config.yaml
num_hidden_layers: 8
hidden_size: 96
num_attention_heads: 3
num_key_value_heads: 3
head_dim: 32
intermediate_size: 320
vocab_size: 4096
hidden_act: "tanh_gelu"
norm: "layernorm"
norm_place: "pre"
norm_eps: 1e-06
positions: "learned"
qk_norm: false
attn_scale: 0.177
bias: "all"
tie_word_embeddings: true
parallel_block: false
init: "orth"
init_std_qkv: 0.0775
init_std_o: 0.0
init_std_up: 0.0775
init_std_down: 0.0
optimizer: "muon"
learning_rate: 0.00769
beta1: 0.95
weight_decay: 0.032
lr_head: 0.00585
max_grad_norm: 1.0
warmup_steps: 200
schedule: "wsd"
decay_fraction: 0.747
decay_shape: "linear"
final_lr_fraction: 0.05
batch_tokens: 32768
max_seq_len: 512
doc_mask: false
train_tokens: 144800000
max_steps: 4419
dataset: "wikipedia_en"
Each number is 500 + 40 x the weight over its row's rms, rounded and kept within 0 to 999. Layers, rows and columns count from 0. Numbers have three digits each. The size before them is the row's rms in percent of the matrix's.

# layer 2 MLP down, 96x320, rms 0.121, rows 88-95, columns 0-159
098:469478516474533541490520462581576518523512502551601506523474488464529497505487543429439518470519482705462417470563466471505502513512500422501546524368521475510501474508500518496538470514447484503526498505575433407541511545454486441471455516544497486462575513502479531489519526546482590539524554509544447425487505499450457456483503499456447547542532445475422544492562550431506539499541438519579499446547489494562563540514531517511463435480502492497417508495548534559497501495460478
098:533471483538517487522473553574490492495575588529502497510409458550492564492495486555517554487461554478550394517460471539481446467513532426534546511439496525507547487544456554500467523462465537470548503606515544552502513517488482512464534510504579547518456497499459502465528524460524511462494525551471501519527499488506547456474483517455513505533527526458501475512472507526549550471495430439532487471521544505495594517539473486484445477589541478549494563502530474450517562555500496
105:534507478474491487557553445579505482522526541534407441554491464570517527474516509477525434526510505437518432526560508477561584463508480491487536540515481474497484483502489498434475601548504494490555476492502517576493528482560464508509551549487565467453384474540510479460517535500486454460518507465576462602508540521422581543518486561455492491470540532478492550521538508538559480517505430533563450562475471449478452464526560471503471520516532531559495512448506519526481474446525509
096:491468529538439507491472508444490426495597522435531470516516458513544499462527488442478564453487477497506370487501549497545479442494480532529473559453482442568532528499491526588496501488493505527501444528522474475434494603553523537528555433495457572546494500489546454441526484519482452519476484554536548516514513506486475560528496406550442474506499497512499506479518525448511496520587583513504458527547479542467515519543459485508514459529525501526499532547399561559529422563473481
101:569508455540494467612552469482477569476516508506449507411537483513415502440451529478532505515507492517526522493552448461415471557544493531470481431588559448521442455525540544519538539588507497477502522456523517503533517531520497493541427486438511518554406501587491521535478546481537464494472544590539477494549546512460504487480507516446554489493583496500504538456545479506580455477562508592569463509498485467530564521501511493496512516495480558474538562533522495482491604511510478
099:538530463487483463538407470474425360534471458544556506528535475494467484543532513518564540554477508504546493480479458543412450571499462515505538533442504547520530536542543516526409512447546402548477566438532504482469491457526417512469501470467464497517491490470536502553495492449466487443492487524548456546499468489551511526516431508509548531549537544533542498519480515519475537539432453478520560502514481497440458486482451518494478500462491560554529514534508578479488468452530559
096:511543503536513509440455521511491504629494486470516525529617478523489542515530477521570485564447474479532461479535469446474513465498532460511457551528472553499601584491519530497477489541485547450478508561484540545509504500486503521503553443492594484422484544517521542541514475517529508474553505514545502495512498489537531506476464472460530513587488486516496524516445495427557467521454506472570472555502497461474507488474480470504543459512519557513426519455454546482481574541536426
104:506523473590480500453482543441456538447410479552527507466512519500568505450450477499506499511482511421585649416534518517529476572476505511508500422521481506459436538469449513467496542492498519492499461573466558486514416531491508419536591556523479492460545452456469510513477532540494478546469535510473498486476519458452561503493472528473457490528478437513441489494525490518495528503516623459469513484483502487496507440485538583504529506496563412486504480439470485428472501556560531